From a checkpoint of a small transformer trained on Wikipedia: capped logits.
Each number is 128 + 32 x the weight over its row's rms, rounded and kept within 0 to 255. Layers, rows and columns count from 0. Numbers have three digits each. The size before them is the row's rms in percent of the matrix's.

# down: layer 7 MLP down (transposed), 1024x256, rms 0.137, rows 983-1023, columns 0-63
# up: layer 7 MLP up, 1024x256, rms 0.142, rows 984-1023, columns 0-63
down983 101:119129167121180179134084132157149141187091146087167120158093076094171144141146111122134164097064145149058094171117107134102155167077117103080106120086158164150142162091178044147163104168131177
up984 111:110124144143114093148149158130163167163023175136099119107127156147163114179189101180118149085081110140129153119072138155085141125080104077174110183120128172162125115126159154083195155143131158
down984 102:207141173165099152104144122128155154089094113118142121111135084107138095146164104168160160208136114101130160120091138137110186137092158128122145174196109154130104111134105149164138111116081154
up985 099:160113087119123179125110155149083155059112158132108093127150114112127156093087095137142117119198143161119135130101123195106129135129110073152110101188138153110083176086119102096171136127133121
down985 094:106049160115099165135193068155115176143095130124130046109163141150096108106132165145111125179129140148124075108181123163102172131139117094071053134100182110134116123138177118103109128185162104
up986 088:161142158147084182163172109117069108125119065199098172121141111152105144156131078150141135153147108101128135109095089100113087106126161099157121218080081107125185157110107209115115116159073118
down986 090:184143133084142149192129046144131138131121190144178144112110140118066147192169142221141057167165125116079146163159147171125144115126128146128147163124073128159087095117111080138127106101129111
up987 113:184069151174197137115129097163182116127159127183137126074150155122134151090128097097079100082117139122078139168135145118132151107105171064175140147111160092174101157162150087112107087132100084
down987 113:174138092144143177118151126125108175092163184126124091141142138125111157200178090121115139069110087149117129152120131144118176134122160110112142140126144090134121124181115079128117106116137084
up988 105:157053047119190111102109167174120162121116106109136075157091158154119138139153141152187119132110148157131097169153146099075126108098105107154176071131129132168089093111093145086178143128150120
down988 101:143161115178156103098127098115101119109088107135192099113113087172103133152079155085116155106132167134090106137136111115116107116126168063143108063123198060098144130104115125172187158150163100
up989 092:105110136103125082174157126171132120101142142065142101121113096134125098171116099151133157044176136096135138087179130176169122113139115134130114163132116136109137124096127117110105095137141150
down989 093:186152118135093136136068153096127075117073112115081134114118117133137117140169102181072136140152115120164147172088160122066102099142146118095113120101135104128158120133130158179128137107105125
up990 105:147117118092059183152109115136134120101162114180134120186150172156195065127158084141202126106166139198110172049075097201160149095146083111120085118179155087144109158122199124074085093148166143
down990 105:119141140143164142118120122149151114115135112126165143103140163091129130074166063157129109142078057128097229173121091141154085142124102088117088110078176130134125157108057110182150070132118101
up991 107:139100162094172101112119157149145073058132117130125137133089182090147153136167131079172167097171091089125118133093142136113136095131111124098131107130057110131126124106120138099144128206113147
down991 100:108129129123147135131121175124157138088130112130093136117157114129092077157153104086140166058099197132222137166118123168058136030132115142117112182165096142101136123159143147097120123121166152
up992 103:110152082144189100148134084145067146154178195045109134125122098127133147113080108123135123137097082103156087136103139119184100095085079180076066167084077101059114141084162126162156112206153104
down992 109:133149127147100117100125091127106122104116062104083065142082114119127167138110138176150138120100115119169144087191122131151108134150107123170168047137150133021193115151100125125092095149133133
up993 092:130080144122158071067121141141116101136075133159140100147195154093126160142080096170197117070152112050092106102223097095132122145120124116071169162125098166107079188157123122144115096077130178
down993 094:112136111153152108196131167073075134184130082118081107121141115107088070128117164110109114173091145189156158089073135145117193105105138122119132155118190145152184061101138132095110183180150113
up994 100:104155130087138135115130161100097138150162178167126164142149145125111192169118120154094129184175141149139117145149130047093184171146125105140122095106190129131110190162102140095125140120166146
down994 100:160147113107136176085071169144162099116127129136088122074162131143119092098165115168187114111151167116110138110103102136173099100107237123095119083132107140086169145148114116205114099115113099
up995 100:125069160128177165085178137126063184123091141154156131125089133108135149206167112109118125134128108173134078109140145100114104152071180135135111147168126139115148123094107160128160100048160094
down995 096:123110125160086112110175142075148111116104145102062177122180139109123100126116180130100117106077114120118150055107140060095140083141128168145133126108095133066083173126174115155101135127101072
up996 091:167144082109201123081063145152109159143155138151098159126135153084069144139125123067123094070176175111171170118114122104191106173162160146173071159091208155146153113127107091161157096067097140
down996 108:138128091086124145091138151127111143155171112155151164128118133117126148162086107130147132057179124123182142122114165170144074102160121131145162125127140163126146157161044100085139180143072147
up997 099:085101118124123128154170131070114161146110200151077128176091178143118087115142104160143143142084162138117115122154164160176141120114105168158149158074071102169152130138082132159151188095133136
down997 101:107164132133151126085148136088107146062146139179102178057144080136159181114192106146129158138139160056121119149163135122122182133133179126146199104134077120207118165159132101120096081185130121
up998 104:166075121161128154149129161141161128224146172064149137124106156153126140183135070162138105106109146126143136166110154133146178153083119127136171100133095103137044140151158185146155122165107132
down998 105:150108093158140151089132151120139097186133192057086131113120119119116159222140165144151181103159134110144107101113086133113137145118123144085143146153100123162118102158120156125103069143109199
up999 105:140118175126128112158167106117144130144145138137184109128155094139145099113112103161125131104125155121182153105111073138098150141153059060126135107106144131136137179095132160167116105139169134
down999 103:113113150129138137118106121144112148159139116111125116181123099139086092128080180125152120088099107115155144116149115089132118124172105098121167133119102102117141052187179102111159067113144075
up1000 101:149120208112143153127095110119133126121145071074183132181166046087116177128135146128105113125183135119147150190111167138115170108165133120169153105117080124103161074124052135153104107099154213
down1000 099:138188129135093118148158121134115115186117105117114092155134166087169170196095108102146118158111097150114111164178103162108117154216098095092161072115120128103134087154112153149207073159140145
up1001 098:142160112174118136157071100079089180177112113081133090110141093142143160164068094087116143117120091137181114129116153152103102151120078050140116039170155130140162103124093114159119125149136128
down1001 100:140194186145125123080133134093132133081171132085054127139065099118110154098120094082155108157103141119174102119185099179188117137133140107125122137126147168137148059099128097127099099176090139
up1002 103:184139183116123060124143211099098160131130166152084088092202138141123168120132166173117067145112124137121116103095112131159117138150169117119115092174130188147074107125168117145154126189076104
down1002 098:080181141159116111094130152122137118105102141104096146177130127188134156172112141093123146144140117149126101194128117159166100131102166141133125119135160119136167142126096159145163084112106095
up1003 090:149139170091172048112063127137123184151120109127073157129049160113109175126148161159143106172181117165124146133151123122136129074161149128208098091144095124145190084126118069142111126162179051
down1003 098:174109154065106158077157000114121135158106121103119216130145109123146107169089151172113125103120089117120100105141134118095135114166106147113152110131111157120172141062156081111134198153155091
up1004 101:123169136146177183117146157138163173156100162126127157149120176128110124066126104149123110103086105133141204083150104114103141141150131160166132114087108129173127141161215164102095099141084175
down1004 095:119114105154130126120158138163085167133102114154159132104056170146028158145211110124131093090110152135132102075106151156151137123139117180124201093085140080127111155150106138141088151094138167
up1005 086:177147108104125142081133090124144118126144108099165114165128187089141117189076101091108102071131087147142125150062089121125106187161124157153112115064146067107128095145125105119085190139164132
down1005 092:129170102138084123138103077138065120140143058140131104137125147125123119176133104170152133107067071060146153094076085121145080224207113166109157082065093179170085109118101086146177117128158176
up1006 108:091112074115108113110102155071239077133105139138079128106125082119151131114114135075111143114122145104100126140122098164100125121111100054158116133092083143057147126122182109140086088163149121
down1006 104:101109166152153128140131159147141085118099118149110129096102104149125135100175157161170159082180118088120157131151109180236110060126111155122044179113113065110075107155088133107142080183151138
up1007 095:158138151150154127120159096156122103101113126181149095110106162139149081158149146140132140145141183128125157122123093169232102065115141155158106162161121088118137111153152151159172130112163094
down1007 096:116114147130136140142126130144171135077117195110135127120109140122094120118092170147082101139118165145084173194104149158166166094151078151107158141107099181134112143124150108138047161121086083
up1008 102:194081125129116118143096153103118141111091099155119088098128107086197165141137136051122160150166141144098146133097127166117119132134144078133144153116151175158092146100120151137170145128158171
down1008 103:129154093130121092134142117135131139114145157156097079136131125153145173114125169147154113120119076159094118118182159129090088112182158104107140138126126166142164142041154152173129157113112097
up1009 105:082166135160167089152104141178128153076134139145114165071116130136118138157114108153144111118080133079174116083121119169087117125177112170128144123139093190128112129091161120096165149158122143
down1009 102:175137118153135151183088116180075119073143140126102127129119081132145086135024142077136124125100134118147102163160166153141117163114133078120163116141059091087175088095140129122158103136118169
up1010 094:135161104109138182122062114154161134141215124103082096144103175143108105158168121148107092082108122110173143077157061111122134091147184110120095150100074132140133122100090120184155148142182134
down1010 098:160134142191131095103130095113087091082105120123089160068120145153138174108093160108205126159115133121121068185135118172101179080128093125161138121135097164131142126154112109130111085134144163
up1011 101:081085082103125121146138126160155133135159135128110180152146112138138115136123151153135129067115121196103085157186162127177102167119104079109151130137137111098101158153071105101070148100141089
down1011 100:088113106141157109153120087146112146081108129118114169107110146134129153142139171050107139056142167130152083146110133161096117186152082098154118153111110096120108133171124135107126167151123174
up1012 101:166078117111102135057111143123156111137133095159187180139152083192099095085168108062131133069124151091064104110099089145153121146117099141149099123201178107118147133131134098130137209073152130
down1012 098:129139124083046118134099121110101149131175125137122108096086089110126135141141147167112142147102118144162148113068080124097100165106142112150184081098154122132185149222096118171116071121176110
up1013 099:111115155181078120097150130094133106208140124139161121084120117140172091129160113107106131159195114126140148220136108157126134106092137162118112058174115098085179154165144130148105136142129126
down1013 107:133101121121123110171167093123120113133141124131119152098139090137142117051155125147085163178100128149032131162093152138159117223127137118093126101125106111128118104192101094053137152177158148
up1014 105:107204114161106120089128200107119106163097132143122125160096163117146143165059090132067063138160115182138102089127168108115144131118084138092103139136139078152151049143111147138172111102129176
down1014 101:089174135148130104102155122065155127099115140125142092159136096097157171097181201151109117094160095156120118142099102099105099102147105140164106095147109076158115160083155095155130064111128133
up1015 101:123105167149096150121071085120113191130157102105189099079163053062142105141169130082175137088094146110116143134164083126124118097134165112120119113086157114154072132147108113100164056175198173
down1015 104:126178102183137152154108151139056126120122105146170168138156121106135105097079128139172129119161128162128113152139146144123061140094080065120132135113188116106119114128074090133109161123147106
up1016 104:104204116101115154144077097117137114129096127102103108168159133199088116113155131151131102101182122117102113131147070074099151134096097100070093131072094144130128161117171138196106134112160165
down1016 109:163141122131167098091129101100136130115050197157151158096120160081115147142128123135129120138158162120119125102169107131194126129133114133113074085113189160094122138133133121147136176123117098
up1017 089:180100174129185100096098166160149140112113083204178107151171196060145113110166134111090154143098123153087114127087113101194137119179119199174152141099145140130110110145164129094135141141135184
down1017 090:154065085136124178147089159131109128111100068124121138109085155150152101101091146175098105181160166173038111108142160108126130133122183094062179163159179089204104115164107166138139131149155088
up1018 107:056125157164128143118160155118174109155118191138126165129070135147124080127135135131107107130156107135137153088057165146101109193097111148122099120164107146087165157125111143162090210159107094
down1018 106:122143093178111101107147102123158083108108123109131159149135177110092102115149124155149064129115080108071092079126082122126072108159147089142041165154133185079181142075133116205083145109089116
up1019 097:169095143161177095150130119142158087120139137059118168094135149103162088093117090082107153132177094096148133155161166113148150163122127203145185194140197168154134133156110143163058125114172143
down1019 097:098117112147126124083112092093114072118133164182100072127123114116166196121125216096131137132180140129136135111154142098125086112093103087113129099115158091129138119164089148184100186106140105
up1020 096:108176087099144124104136085151130161087163111150154090125066138088153080125168102100077184176081135111104135141155114137113140103107144083168124124086150111061116142084131125125194172090122087
down1020 095:114092166112184143132124101107120139131213118091136126094146115090201108137123142173132111124075139111119113101127164100124187149197117161181133120098125134110057147167068145207066143096119152
up1021 099:156136226097190127155084186173058194162138129097146102105150090093153138131217077062168094156106131116117184102116160127138121125145095131104162101156059110149147108102109180128128153150146124
down1021 097:145078124118154112142140076128203119173113113122101111129125152169084202119109170114144125116081098115132103146089112133125128165068132122108114112078099108091055192145158158133120132100139121
up1022 096:153072197183104120122102164136105131120145151134147164178109147097150100120170138143169120083140091127135105144147124185129065142057174173151076129141196098172114118137152117112165167090128132
down1022 093:143118126127084178121130076100129088053075188151105092116150119173076127084144102136163119137118072202108159147158100136145106114112130160105132148166061136168123103096111154169119123138152124
up1023 102:177140175168147118067114151172115081187176107083122138133144112163145068095117186093058154140111148119151113120101158081076112172084071172118080200137117182173133121142162163139153147126132134
down1023 100:155093132038068140147119116139133139136182096135116138136151173112126128105166106170186142148180136163160202158097119106119094105157093130171104134113157090128159163200198131162151191165151082